Weights of a small transformer language model.
Architecture: LayerNorm before each block, rotary positions, normalized queries and keys, capped logits.
Each number is 50 + 10 x the weight over its row's rms, rounded and kept within 0 to 99. Layers, rows and columns count from 0. The size before them is the row's rms in percent of the matrix's.

# up: layer 3 MLP up, 768x192, rms 0.31, rows 405-473, columns 96-143
# down: layer 3 MLP down (transposed), 768x192, rms 0.29, rows 405-473, columns 96-143
up405 083:52 58 53 59 35 50 52 39 39 53 40 60 40 56 36 56 28 51 54 56 49 38 42 35 44 50 58 51 59 39 51 57 43 40 51 51 40 46 62 47 59 54 59 70 49 43 43 33
down405 095:57 57 60 28 64 39 35 60 41 45 53 42 52 54 50 42 54 46 46 51 37 48 55 58 48 38 54 67 36 39 45 37 38 49 57 42 37 54 52 37 54 57 49 36 52 56 63 61
up406 107:55 54 41 43 54 55 58 43 53 49 56 65 48 52 36 59 41 48 62 60 51 41 49 50 44 51 52 61 45 58 69 56 36 56 50 50 49 50 47 43 71 49 41 65 60 43 44 41
down406 103:58 41 60 65 36 22 53 64 56 40 49 62 57 52 56 73 54 57 42 28 42 37 51 48 54 49 49 44 42 43 67 47 38 56 52 50 52 44 58 59 54 45 77 66 50 39 53 52
up407 097:57 55 27 50 51 55 31 36 55 65 62 33 44 49 40 57 47 65 51 55 45 64 60 69 59 54 52 55 63 50 29 48 42 50 51 46 57 45 61 51 41 63 59 39 44 41 39 48
down407 093:49 48 50 44 54 40 69 45 43 56 73 51 44 56 47 62 56 44 58 51 68 46 48 50 33 61 69 41 39 48 49 79 64 47 46 37 48 48 38 54 42 61 36 38 56 45 47 62
up408 104:47 40 52 71 52 61 42 48 50 44 49 48 44 44 54 72 55 50 57 36 42 49 45 37 50 68 47 48 50 48 46 43 49 54 64 67 49 39 55 38 45 51 58 49 54 51 67 55
down408 100:44 58 63 62 44 62 42 36 47 49 35 35 35 51 44 37 40 53 52 66 42 36 48 49 54 39 46 46 50 52 50 63 33 36 52 47 55 50 47 65 57 59 46 49 65 55 35 42
up409 098:49 35 59 42 52 63 49 44 45 62 33 55 50 50 45 61 39 62 22 51 56 25 57 38 61 52 30 59 26 61 67 36 48 57 43 54 55 61 44 49 53 51 58 64 47 43 45 40
down409 106:61 37 42 37 39 42 47 37 49 42 78 67 46 61 59 47 34 46 47 37 33 44 26 57 45 47 48 61 52 40 49 47 47 49 39 43 49 36 39 64 55 59 47 48 60 44 61 63
up410 097:55 63 64 37 47 70 54 75 50 48 57 49 46 57 49 52 66 54 58 33 66 43 51 58 48 46 34 59 54 47 48 58 44 54 47 58 61 45 59 41 51 52 39 56 42 36 40 44
down410 102:37 43 65 55 46 49 47 72 38 54 36 39 63 47 34 48 54 61 45 50 40 59 45 63 53 40 43 38 30 46 55 69 59 47 39 61 64 53 50 79 54 49 43 46 47 41 31 60
up411 101:46 50 44 60 65 41 38 54 37 67 59 49 47 48 66 51 68 53 54 51 57 53 60 37 46 67 39 48 39 56 42 56 58 39 33 58 40 55 68 58 46 49 32 59 66 71 62 65
down411 096:46 53 55 49 45 53 43 50 59 48 40 57 45 52 55 55 69 40 48 63 55 42 58 46 44 43 56 60 56 47 62 51 37 46 56 27 47 47 58 54 49 50 47 41 58 70 43 67
up412 096:57 40 50 40 34 53 39 39 60 38 55 48 45 57 39 30 48 37 56 52 43 68 49 54 35 53 50 41 51 57 57 41 56 47 47 57 25 40 50 57 70 51 50 37 64 46 45 54
down412 099:43 44 56 44 36 56 51 55 49 41 45 58 58 45 40 47 38 56 51 59 55 38 40 76 56 41 53 49 59 59 43 52 37 35 51 42 50 57 65 51 65 61 42 48 43 68 49 68
up413 090:62 51 38 64 48 39 55 51 55 32 46 56 46 64 37 41 39 63 54 72 37 52 39 42 46 53 56 47 42 31 58 40 59 56 53 55 71 52 46 60 58 63 54 50 38 55 37 78
down413 091:43 49 57 52 60 54 48 60 34 38 25 40 59 48 54 28 47 54 50 33 58 52 73 50 45 46 38 46 61 47 59 15 41 64 52 37 59 55 37 33 52 47 53 54 58 37 62 61
up414 095:58 50 42 44 52 48 13 64 66 54 57 55 41 36 67 61 60 35 45 42 42 58 47 35 53 44 50 56 30 49 55 56 61 66 46 30 49 30 39 51 41 52 36 46 55 38 55 40
down414 092:36 38 65 54 40 60 51 65 47 44 42 49 56 44 53 47 34 48 48 52 37 47 61 42 63 61 42 45 57 43 45 63 54 28 47 39 68 53 48 39 49 32 37 45 62 45 48 52
up415 103:41 44 47 51 60 57 38 42 37 58 51 35 35 46 44 55 48 37 29 47 55 68 30 42 59 70 42 45 52 41 36 42 46 49 58 55 62 71 35 50 76 41 50 45 50 61 49 49
down415 107:44 63 65 39 45 34 41 48 46 60 49 57 59 59 50 54 32 38 61 53 56 53 49 41 44 50 44 32 45 70 49 58 56 56 38 53 50 59 56 44 66 51 58 36 46 62 49 43
up416 102:65 56 60 41 26 56 63 44 58 41 74 51 46 56 37 58 51 56 43 54 27 55 39 47 65 40 61 58 58 48 50 48 58 52 41 49 46 32 42 54 65 52 43 35 64 60 48 38
down416 100:46 52 57 55 53 63 57 60 46 44 69 55 47 64 45 66 54 41 52 46 39 60 54 33 49 48 60 50 42 47 44 62 53 46 52 69 41 72 59 58 40 45 51 33 59 47 48 38
up417 115:58 54 51 49 36 61 51 39 49 70 60 58 52 56 40 54 40 40 50 56 67 62 77 44 51 51 48 48 43 47 60 64 52 55 40 61 65 36 59 44 66 54 54 51 50 41 53 50
down417 107:27 59 71 51 33 39 39 56 36 66 40 55 59 52 43 58 56 50 48 30 51 73 62 55 52 46 57 57 44 55 41 51 42 55 45 38 54 46 63 53 51 58 51 50 54 54 49 48
up418 093:50 54 44 40 29 52 43 41 53 54 58 38 55 65 51 51 51 69 77 49 58 44 49 57 43 47 42 49 59 57 48 56 44 54 39 55 45 44 39 48 63 38 49 70 61 47 56 61
down418 097:60 40 45 61 49 45 60 41 48 58 59 67 61 55 45 44 42 54 31 43 33 46 47 48 60 50 54 41 50 48 31 50 54 71 61 55 69 49 61 39 49 50 46 41 56 50 57 46
up419 100:67 60 54 51 53 24 39 56 45 65 48 59 57 67 30 58 54 33 45 44 58 45 47 47 59 29 35 44 41 50 60 58 52 57 49 50 58 43 50 56 60 44 47 52 38 48 38 49
down419 105:39 32 55 78 62 48 57 41 54 55 52 52 66 51 56 46 58 46 52 69 49 60 38 49 48 47 62 46 51 49 48 54 40 34 57 55 55 62 63 39 54 49 63 43 58 51 52 37
up420 112:46 56 50 43 57 49 42 38 53 40 44 42 38 53 57 56 50 54 53 38 53 44 54 68 42 45 59 32 71 55 60 49 68 47 52 50 59 40 55 30 73 56 62 52 51 43 64 59
down420 104:69 30 59 45 49 53 64 40 49 66 46 46 60 35 50 59 59 28 41 61 35 46 34 43 53 48 52 55 38 46 60 34 47 41 63 59 55 48 40 57 42 61 53 44 36 51 35 64
up421 105:42 40 37 60 63 34 53 64 51 46 40 55 48 63 67 54 54 43 52 30 44 55 35 69 62 49 50 75 48 63 73 45 46 45 45 54 34 53 44 43 40 65 47 52 30 54 71 52
down421 102:49 53 67 54 26 59 32 37 54 58 60 43 55 42 70 42 23 48 51 43 55 50 56 49 68 64 57 45 51 43 32 48 42 46 44 69 59 35 50 46 61 48 43 51 80 52 81 51
up422 104:47 40 57 52 55 50 55 44 50 49 52 56 59 35 37 52 44 58 73 47 57 55 48 30 37 58 41 45 62 62 50 49 51 54 43 64 68 59 47 48 62 38 31 51 62 47 69 44
down422 106:56 47 46 48 50 57 52 55 39 46 47 66 66 52 51 44 55 43 22 50 48 52 60 47 43 48 57 52 52 59 47 37 49 56 40 62 57 42 54 55 55 66 37 46 46 44 72 43
up423 104:53 51 58 49 41 58 54 35 57 52 53 45 35 51 55 40 52 51 48 27 60 52 49 48 22 48 47 55 57 43 63 50 62 45 62 40 47 28 49 52 50 47 52 56 46 30 40 67
down423 100:66 44 49 49 61 37 61 60 50 49 25 53 57 52 56 42 63 54 52 52 59 44 54 47 37 50 50 41 62 45 56 19 41 46 36 56 55 58 32 40 44 55 47 44 41 50 38 59
up424 105:52 44 51 43 56 66 53 57 51 50 41 37 57 32 51 63 63 56 58 57 43 56 65 31 44 52 50 31 48 56 43 67 42 62 41 44 67 55 50 34 49 51 26 65 55 44 59 55
down424 103:36 75 57 53 39 41 44 35 59 55 50 58 52 53 53 55 37 49 46 51 44 29 42 57 43 52 53 31 56 55 44 63 76 40 51 29 48 54 27 56 49 68 41 72 41 63 52 42
up425 099:39 56 45 55 60 46 57 68 52 56 67 48 47 24 85 49 54 51 56 54 37 54 50 53 48 53 40 68 61 57 37 58 69 63 48 50 43 44 44 45 50 52 56 53 24 68 50 43
down425 097:47 33 66 57 53 39 33 27 60 60 46 42 53 61 47 38 52 60 56 56 47 50 49 51 56 56 41 44 46 51 35 56 61 58 44 54 44 40 31 67 54 43 56 46 44 46 59 35
up426 097:51 51 59 60 65 67 27 42 48 38 56 43 41 60 57 31 47 35 50 50 50 55 55 52 41 38 52 35 65 45 52 36 58 57 55 40 57 48 51 65 63 66 49 51 45 43 38 57
down426 100:58 54 47 52 50 40 60 57 49 51 40 44 63 42 71 56 44 57 51 61 34 51 44 47 65 54 53 57 56 44 71 22 49 58 48 41 44 46 46 30 47 47 48 41 75 58 39 71
up427 110:62 37 39 50 56 50 54 35 56 53 59 50 36 30 43 69 58 54 46 34 35 53 40 23 57 41 56 61 33 48 69 59 35 55 54 64 52 43 50 54 45 61 42 38 52 57 56 62
down427 108:53 38 42 57 69 43 53 61 38 41 43 62 41 53 60 55 67 54 53 47 39 44 41 43 33 41 56 48 48 43 62 38 35 55 56 82 49 38 54 28 42 64 65 44 43 58 35 63
up428 106:29 37 51 46 58 34 62 49 61 44 65 34 36 55 54 58 40 53 40 59 43 40 46 63 53 50 65 56 33 44 39 47 54 60 38 45 47 34 34 55 49 71 51 37 54 54 52 60
down428 085:34 41 43 41 41 39 45 52 66 47 46 44 48 51 35 52 50 55 37 55 48 38 58 40 33 57 58 51 51 37 48 51 40 47 44 45 54 54 57 37 56 62 46 36 61 39 56 46
up429 094:44 51 34 57 62 56 36 59 67 54 57 60 45 43 68 54 42 57 49 48 42 46 53 55 59 52 33 35 41 61 65 56 46 49 42 46 52 53 56 75 41 44 46 36 52 58 61 54
down429 099:51 60 52 39 58 37 40 64 51 44 32 57 56 51 46 36 68 57 59 41 62 71 64 63 28 22 38 52 43 45 39 56 53 57 52 49 54 68 56 45 59 44 45 38 43 54 60 53
up430 093:45 52 65 36 59 49 53 51 51 43 58 51 38 47 54 52 51 49 53 53 48 43 44 46 44 38 59 43 46 29 33 59 42 53 38 43 50 41 55 49 60 48 48 37 54 64 53 55
down430 097:57 57 53 51 53 51 71 41 54 41 51 43 45 63 36 55 65 56 48 39 38 57 75 35 46 62 28 48 56 41 30 74 41 44 34 53 46 53 50 50 59 62 63 39 53 47 56 55
up431 091:49 60 36 56 55 41 37 35 31 56 40 51 30 42 43 61 45 39 61 55 66 53 25 43 47 57 49 54 53 46 32 56 38 38 59 45 50 43 35 50 47 78 36 72 71 49 42 43
down431 090:38 53 44 51 49 51 61 37 55 59 60 54 52 63 54 43 53 51 53 53 50 40 47 48 34 62 58 45 48 44 52 42 28 46 57 36 40 47 34 54 39 40 44 70 64 38 48 38
up432 096:48 42 42 65 49 72 59 48 42 57 63 34 62 46 47 57 44 58 41 55 44 53 52 63 53 73 60 49 29 57 54 34 49 32 48 55 47 60 60 58 40 45 50 34 53 43 61 49
down432 097:61 46 59 43 61 36 48 58 66 48 44 48 65 64 51 46 52 50 52 63 40 65 70 62 56 30 49 64 58 51 52 50 55 37 44 63 46 34 47 38 44 51 67 56 37 59 48 48
up433 112:56 48 51 39 36 65 32 50 49 66 67 41 37 35 35 38 49 49 54 56 52 55 49 64 50 66 23 42 56 45 45 45 54 53 38 56 54 41 65 58 49 50 44 28 37 55 54 56
down433 111:46 46 59 47 43 45 68 33 50 38 39 41 45 54 58 32 42 44 54 62 29 35 50 51 64 55 50 59 46 52 41 69 35 44 62 64 53 58 51 50 57 68 45 42 26 64 43 27
up434 101:45 53 45 45 42 39 55 32 36 63 49 54 58 41 45 60 43 53 39 61 53 41 37 43 55 53 42 71 36 39 62 48 42 45 67 52 41 47 55 62 46 44 52 56 52 44 55 55
down434 101:40 51 48 42 54 48 52 37 45 51 49 56 41 28 55 41 36 43 45 67 50 50 64 29 32 65 54 67 57 48 67 49 46 61 79 56 46 56 45 40 58 58 60 32 45 36 49 45
up435 114:36 46 44 66 46 56 65 52 49 33 42 56 42 47 75 53 38 54 62 67 52 67 42 52 35 56 58 50 49 60 48 45 50 27 43 52 44 49 65 54 42 53 68 26 50 36 51 39
down435 098:50 54 53 54 52 69 39 66 42 26 57 37 72 49 48 40 49 59 53 32 50 57 34 56 26 45 51 42 23 58 54 52 47 56 43 53 48 65 44 48 41 49 60 35 60 45 43 44
up436 102:52 51 35 67 30 60 56 56 38 56 68 52 34 51 46 74 41 50 57 67 37 52 37 64 44 43 54 34 65 44 52 62 32 55 50 61 54 54 58 42 30 37 58 36 47 39 54 55
down436 102:74 56 43 49 52 67 52 59 50 44 56 45 52 50 39 58 40 80 50 62 44 46 52 38 44 42 46 45 45 42 38 40 41 62 76 46 41 61 45 49 38 54 40 39 37 53 38 60
up437 088:51 57 56 43 57 62 43 47 58 48 41 36 43 46 47 59 34 45 36 52 51 46 53 77 45 27 37 41 54 45 43 55 47 62 61 46 56 49 53 48 36 37 56 54 46 61 34 44
down437 097:41 60 65 54 53 29 46 47 47 34 51 55 41 43 61 48 44 55 34 75 56 51 32 53 42 35 54 51 46 33 37 71 41 50 62 50 59 46 56 48 50 35 60 61 49 53 61 56
up438 106:66 38 65 44 33 62 41 46 47 51 55 55 49 55 43 54 51 56 59 45 67 20 43 65 49 64 36 61 60 52 45 67 62 67 34 36 52 43 59 37 53 44 68 59 52 46 58 58
down438 109:53 43 59 45 51 47 58 51 29 34 51 26 63 57 47 35 43 38 30 65 48 47 61 60 53 64 51 43 41 31 57 64 62 57 36 45 39 51 39 52 41 52 68 59 36 62 32 66
up439 084:58 72 49 55 48 32 30 42 39 53 29 59 42 47 59 41 43 56 46 58 36 61 55 62 41 48 49 41 63 62 66 51 35 54 34 47 60 56 66 61 62 46 56 39 28 53 64 71
down439 091:35 56 51 53 53 40 33 62 42 53 39 46 47 58 44 54 50 44 44 68 67 50 66 47 53 29 63 42 52 52 68 67 33 39 74 37 43 73 59 65 53 40 54 45 47 57 46 51
up440 090:55 50 48 49 49 54 29 54 53 58 70 64 45 49 50 73 34 41 53 46 54 49 44 47 46 64 33 48 40 49 60 60 58 42 39 45 53 32 56 43 31 48 53 46 60 25 39 51
down440 095:40 59 57 58 45 61 59 62 49 63 50 60 47 66 54 47 56 52 50 44 55 48 36 48 56 27 57 63 56 61 33 51 34 41 42 46 49 46 63 48 49 46 43 52 69 48 55 41
up441 110:47 44 48 56 62 39 50 75 61 48 42 55 58 29 40 38 44 71 56 54 55 64 44 70 39 74 46 64 53 55 66 60 30 35 40 56 40 32 60 54 41 44 49 53 45 57 66 50
down441 111:62 34 49 58 74 52 55 53 33 60 24 53 48 59 35 41 42 38 54 54 52 61 55 45 57 34 55 54 44 48 49 49 40 55 52 45 43 51 44 37 60 39 65 53 37 39 62 54
up442 120:55 65 38 29 55 62 31 39 60 42 49 58 56 28 48 46 58 50 47 37 51 54 51 38 54 28 39 37 69 45 52 80 48 53 39 58 58 44 56 51 70 45 54 56 47 55 51 54
down442 109:48 65 52 48 53 45 54 66 59 41 43 48 54 48 63 32 39 63 55 63 54 48 39 46 54 42 45 48 48 42 48 51 50 50 31 42 56 60 39 27 52 40 43 45 46 52 40 46
up443 113:33 49 51 49 55 62 60 49 51 46 56 50 53 46 52 40 37 35 52 60 36 49 34 69 37 58 52 56 45 75 61 42 47 36 51 38 38 51 47 50 49 37 64 42 57 43 49 29
down443 113:46 54 44 45 68 49 55 30 68 75 55 37 39 51 70 52 46 51 37 55 48 49 50 52 45 59 58 43 48 37 79 53 55 54 46 52 48 52 50 64 61 57 55 50 62 52 59 35
up444 105:55 47 54 51 60 67 67 39 50 59 55 40 62 44 46 34 41 64 82 59 55 45 59 56 45 57 39 54 57 41 37 54 46 45 43 63 65 28 70 49 54 55 40 50 33 54 61 55
down444 105:43 50 50 54 51 70 30 46 49 52 43 47 49 70 55 60 45 43 41 43 50 46 58 51 60 64 50 61 58 40 54 57 43 56 67 60 44 50 51 55 45 58 41 56 31 34 46 59
up445 087:52 35 48 51 44 53 56 46 48 47 56 36 48 59 48 65 41 18 48 55 67 48 55 67 36 49 50 36 42 62 30 56 57 41 49 44 70 52 58 58 54 46 59 43 55 52 54 56
down445 095:28 47 27 53 54 37 45 47 40 64 52 52 52 50 63 56 50 35 42 49 56 52 51 71 58 39 40 58 34 47 37 42 33 48 57 38 48 57 62 59 48 68 46 46 58 65 58 38
up446 117:45 34 38 61 47 64 56 39 68 40 54 47 41 58 72 30 58 43 47 45 43 34 28 61 55 54 58 49 62 59 52 39 72 37 57 67 50 53 61 45 59 57 76 51 32 41 59 62
down446 112:46 37 49 46 43 42 57 39 54 46 56 52 36 54 48 45 58 56 53 47 52 48 27 53 64 48 61 55 54 59 58 47 63 41 45 50 52 58 38 36 48 56 61 56 44 47 51 51
up447 099:55 47 47 59 43 49 81 47 32 47 22 59 54 59 50 55 41 63 58 49 55 63 43 30 41 38 57 51 64 59 32 41 59 48 62 56 49 61 48 36 54 69 54 54 39 59 37 46
down447 108:39 55 41 59 49 59 36 37 42 51 48 41 56 55 60 53 60 34 39 48 56 47 63 61 47 61 67 56 60 75 55 28 63 54 41 47 45 44 49 63 52 66 39 49 48 48 61 49
up448 107:41 46 59 58 36 32 36 52 80 29 42 46 43 42 67 32 58 56 49 41 54 48 49 34 42 43 52 50 48 50 59 45 56 70 45 61 59 64 42 63 63 47 44 53 42 38 54 55
down448 104:51 48 52 47 44 48 29 58 43 45 49 37 61 36 57 58 31 53 45 50 66 32 63 49 51 56 35 40 62 62 62 64 40 59 36 43 56 41 39 50 40 46 49 50 39 50 42 46
up449 103:50 54 52 56 44 58 47 47 48 48 50 63 36 59 44 44 32 37 45 43 40 55 53 46 49 37 74 48 55 65 32 60 67 47 43 47 43 43 47 51 40 62 57 55 61 58 48 62
down449 095:62 65 61 59 56 46 40 59 48 28 49 50 46 44 65 53 43 43 58 43 52 40 50 46 60 65 36 57 32 49 62 31 54 43 43 52 62 62 39 33 48 40 42 43 51 48 69 50
up450 095:36 46 42 47 58 44 40 33 56 53 57 40 43 56 42 59 34 61 45 57 34 42 51 52 49 41 63 60 68 49 48 45 40 49 43 59 54 53 41 52 66 50 47 48 64 50 31 60
down450 095:55 35 62 54 50 49 60 64 58 56 30 73 45 51 54 49 47 55 40 65 61 57 41 34 32 48 58 41 53 56 33 49 29 56 58 69 64 49 41 58 50 44 43 65 55 45 48 41
up451 093:69 59 61 64 51 45 50 46 57 70 62 52 49 47 29 50 49 43 30 35 46 50 50 52 51 54 56 56 54 54 51 47 50 49 36 81 64 47 29 36 39 68 50 52 34 47 61 51
down451 098:50 40 50 42 49 49 49 51 45 47 39 53 58 50 58 64 74 38 57 54 69 60 44 47 58 56 54 37 34 37 75 51 52 43 48 65 24 51 50 33 53 33 49 57 54 48 60 52
up452 083:58 52 51 51 67 58 51 52 41 62 61 54 50 50 49 50 38 44 68 77 53 36 53 49 38 50 36 53 70 37 39 40 59 55 49 51 64 33 44 57 39 33 42 43 46 61 43 71
down452 088:75 45 63 40 44 60 46 59 54 56 60 47 54 61 52 50 58 47 52 42 55 56 61 50 54 66 53 43 46 41 56 51 40 54 64 44 48 51 39 70 35 51 49 29 49 51 46 64
up453 103:68 43 60 64 59 55 49 45 51 60 53 47 48 39 55 63 38 51 37 48 58 42 49 42 63 47 54 54 60 68 55 45 42 47 44 52 32 52 56 46 65 53 58 31 62 51 54 47
down453 108:43 51 45 83 53 45 46 45 61 52 59 53 49 30 35 38 51 55 56 70 47 62 27 44 52 57 58 70 46 57 71 50 54 43 52 39 49 42 60 57 45 47 67 32 53 47 46 74
up454 099:58 56 55 42 31 28 60 46 33 55 44 48 46 62 57 48 64 55 40 41 57 51 56 52 28 42 67 70 60 62 52 40 62 43 66 45 39 46 58 61 68 54 50 42 39 60 46 45
down454 093:41 64 56 55 71 43 45 36 58 45 45 49 67 36 39 49 46 47 52 66 61 57 65 63 64 41 59 50 35 48 58 49 55 40 52 38 35 44 60 30 42 44 45 35 61 47 42 43
up455 093:64 71 31 33 58 28 62 44 51 36 52 55 61 42 52 42 46 66 62 38 52 59 61 62 58 46 41 31 59 44 41 61 53 39 51 43 47 37 59 59 40 47 61 60 58 47 37 62
down455 097:27 50 49 59 56 63 54 41 61 42 52 56 44 53 50 56 52 34 46 51 54 43 51 37 32 65 44 60 44 63 49 37 62 57 30 47 52 60 48 45 50 61 54 55 50 64 47 46
up456 103:50 36 38 45 30 49 74 47 52 44 41 45 59 55 59 41 53 41 71 43 52 49 29 44 38 55 44 67 39 41 52 61 67 48 50 50 59 51 62 71 43 59 48 50 50 57 55 52
down456 102:56 57 46 60 69 31 44 59 60 43 58 52 55 48 41 48 39 41 64 37 39 51 48 58 51 52 47 40 46 50 43 46 36 40 58 46 37 50 47 47 53 56 37 64 78 31 41 47
up457 111:35 32 39 56 50 35 58 38 43 55 66 55 29 50 51 57 52 47 42 44 46 40 54 41 44 58 63 49 53 65 41 60 38 54 49 35 38 60 40 56 74 40 57 65 40 46 32 44
down457 111:68 50 41 49 46 50 57 34 60 29 49 42 51 47 45 38 47 53 34 74 47 66 55 46 55 48 39 43 47 53 49 62 40 57 51 51 57 42 43 44 37 42 55 54 50 71 49 24
up458 088:50 57 41 61 36 51 41 59 59 47 53 51 52 62 41 45 54 52 45 47 41 58 45 56 48 71 48 50 56 45 44 43 40 38 34 62 46 51 55 35 66 61 47 47 52 55 54 42
down458 095:57 56 51 41 41 48 50 49 42 53 54 64 47 54 42 58 55 42 55 29 50 43 26 65 49 63 41 56 67 56 42 51 38 39 49 66 59 48 62 41 43 53 35 55 37 83 60 68
up459 092:60 53 45 53 62 56 45 43 70 67 66 55 49 37 38 50 68 29 55 62 51 40 42 50 41 62 44 46 56 43 37 53 48 40 48 63 64 59 38 42 53 57 57 50 54 62 42 61
down459 100:51 58 74 58 57 48 41 50 53 48 65 50 58 48 48 38 72 43 42 48 41 58 53 47 66 55 44 45 47 35 44 58 52 45 46 68 53 42 28 57 44 46 69 43 63 53 68 44
up460 101:64 39 37 40 49 49 61 37 64 51 53 51 57 48 45 58 46 67 49 62 52 46 43 44 68 44 49 48 55 35 55 63 64 69 51 53 36 59 27 50 60 55 51 66 35 37 42 41
down460 104:38 47 37 41 39 37 51 57 57 61 58 51 30 45 54 63 35 57 67 51 55 52 46 18 47 72 52 36 49 55 40 60 45 54 43 72 57 43 63 49 55 39 46 42 39 58 45 58
up461 105:52 49 60 42 44 38 52 38 61 35 56 38 29 51 49 24 55 54 54 41 37 67 54 43 48 47 46 51 56 43 50 45 53 61 45 46 40 53 55 55 45 51 41 57 46 35 66 48
down461 099:68 42 63 50 48 57 52 47 55 46 49 61 50 56 32 47 54 52 49 48 24 58 40 63 42 43 50 50 41 53 50 43 36 50 72 30 61 54 52 46 45 32 53 73 51 60 49 43
up462 102:71 55 52 33 54 48 43 41 51 45 52 58 44 38 50 65 54 50 53 45 54 44 63 58 42 47 51 62 49 57 45 59 47 46 48 58 45 43 41 54 39 45 42 29 56 47 47 52
down462 103:34 53 69 34 52 45 62 65 34 65 37 55 58 62 44 52 64 64 47 52 44 45 52 56 48 59 71 62 38 50 45 55 44 50 51 56 49 59 47 39 33 55 66 38 47 31 63 53
up463 103:45 53 53 38 44 42 62 43 49 60 47 27 41 37 50 52 52 31 37 46 42 53 39 53 46 61 55 56 56 38 52 51 43 69 40 52 78 58 40 41 36 57 51 59 55 49 48 54
down463 103:52 45 54 58 55 35 52 56 44 42 62 53 53 42 45 49 52 47 43 49 45 59 51 54 40 60 60 60 40 44 33 40 44 54 46 59 66 69 38 16 52 54 44 55 41 40 58 45
up464 099:43 54 45 41 40 51 32 46 46 51 48 45 57 32 48 51 54 60 41 62 76 58 27 72 35 44 54 44 47 58 43 58 43 42 61 48 49 54 26 46 52 40 36 47 43 40 47 51
down464 100:34 59 33 48 30 46 72 39 34 56 40 33 59 65 47 60 44 47 37 60 52 47 47 30 59 42 38 38 49 50 63 46 71 59 43 41 52 42 45 61 56 53 51 45 60 60 70 58
up465 097:45 49 51 64 51 32 48 32 42 51 57 58 52 52 57 62 38 47 61 61 54 43 53 42 25 54 53 56 54 53 56 38 53 63 45 52 32 46 57 51 50 69 51 42 57 24 58 68
down465 095:50 44 62 37 54 29 53 50 43 51 43 53 44 50 36 41 48 53 50 57 39 57 64 54 39 28 56 58 51 62 48 35 42 60 58 53 46 58 51 54 39 38 56 42 42 46 60 36
up466 114:40 54 40 46 56 40 43 60 49 61 44 60 43 51 41 43 55 51 50 42 45 61 36 53 67 53 39 73 36 54 71 45 64 57 52 52 54 42 61 62 62 56 46 44 24 64 61 57
down466 106:65 56 62 54 60 52 45 42 55 59 52 44 45 50 51 41 59 50 51 54 61 45 34 57 49 46 50 42 47 56 41 24 56 46 72 39 60 42 48 60 61 37 39 58 48 64 48 66
up467 086:57 57 41 34 50 55 38 29 54 76 53 36 52 56 29 73 35 49 52 34 45 20 38 57 55 54 49 53 56 55 52 41 58 48 36 56 31 51 54 67 44 50 47 48 58 39 50 61
down467 087:58 52 70 79 58 47 51 59 62 44 55 50 80 53 38 44 44 52 34 46 53 46 46 54 61 47 57 40 50 58 40 32 41 43 52 50 57 48 48 44 68 33 51 32 37 45 47 56
up468 107:52 49 68 69 66 52 37 51 43 48 52 52 25 54 55 42 44 33 47 58 57 38 50 71 63 66 56 50 62 52 35 56 44 51 40 24 41 48 45 38 62 61 50 70 46 49 51 46
down468 112:53 45 42 57 54 38 46 63 22 62 52 44 46 54 51 48 38 42 51 58 49 42 59 39 46 70 54 47 46 49 63 65 65 63 50 49 46 43 28 56 43 53 35 34 41 44 49 64
up469 106:61 50 54 46 58 41 56 54 52 59 56 48 60 50 45 71 45 62 53 52 47 41 39 68 42 76 48 34 63 33 55 52 45 51 40 46 33 39 52 45 51 55 37 41 46 42 48 30
down469 102:35 50 60 37 42 57 47 52 46 49 35 52 47 51 37 62 48 44 43 44 58 58 62 46 49 41 58 48 47 54 57 67 75 40 12 60 55 54 57 52 34 54 63 56 61 29 54 41
up470 097:41 45 54 52 45 54 36 54 42 56 60 42 54 41 41 46 48 38 47 61 66 40 59 39 53 38 40 65 61 59 78 53 46 22 52 61 32 52 55 66 32 41 44 48 60 32 38 57
down470 097:39 60 53 63 47 43 43 47 62 46 42 61 63 71 35 56 59 58 49 46 59 48 54 56 48 62 42 53 52 60 53 48 46 42 40 57 32 59 48 64 54 41 39 58 46 58 57 46
up471 105:51 39 45 70 21 53 38 44 42 55 57 47 63 39 41 50 53 52 43 45 44 45 41 50 53 51 25 38 61 43 54 44 36 42 42 56 56 39 52 31 58 44 61 48 47 36 75 74
down471 098:43 51 63 50 68 44 36 55 66 58 36 56 35 52 33 35 58 60 64 52 40 57 43 53 62 44 40 47 46 45 48 46 35 49 59 44 42 53 57 46 51 43 49 45 44 52 60 58
up472 122:48 47 56 51 78 55 44 53 42 27 74 74 54 54 50 55 32 41 72 47 43 41 47 42 40 57 51 58 54 51 45 41 59 47 32 62 52 56 40 49 61 52 44 46 60 64 32 47
down472 120:60 50 54 39 59 48 52 51 41 50 56 38 35 58 48 46 40 53 57 44 36 49 43 46 51 43 43 53 44 48 26 62 53 58 57 54 38 60 50 38 64 54 44 74 39 46 41 61
up473 101:65 45 48 56 36 61 46 43 51 49 42 40 49 30 50 54 50 53 46 31 59 65 34 43 40 32 64 68 41 50 62 58 45 79 55 46 66 55 31 50 59 45 65 40 60 51 52 65
down473 104:41 50 55 72 47 61 24 40 53 36 52 40 41 57 53 33 47 46 52 45 44 33 45 54 44 46 44 39 18 37 65 47 54 74 65 49 47 36 60 52 60 66 55 63 51 47 40 54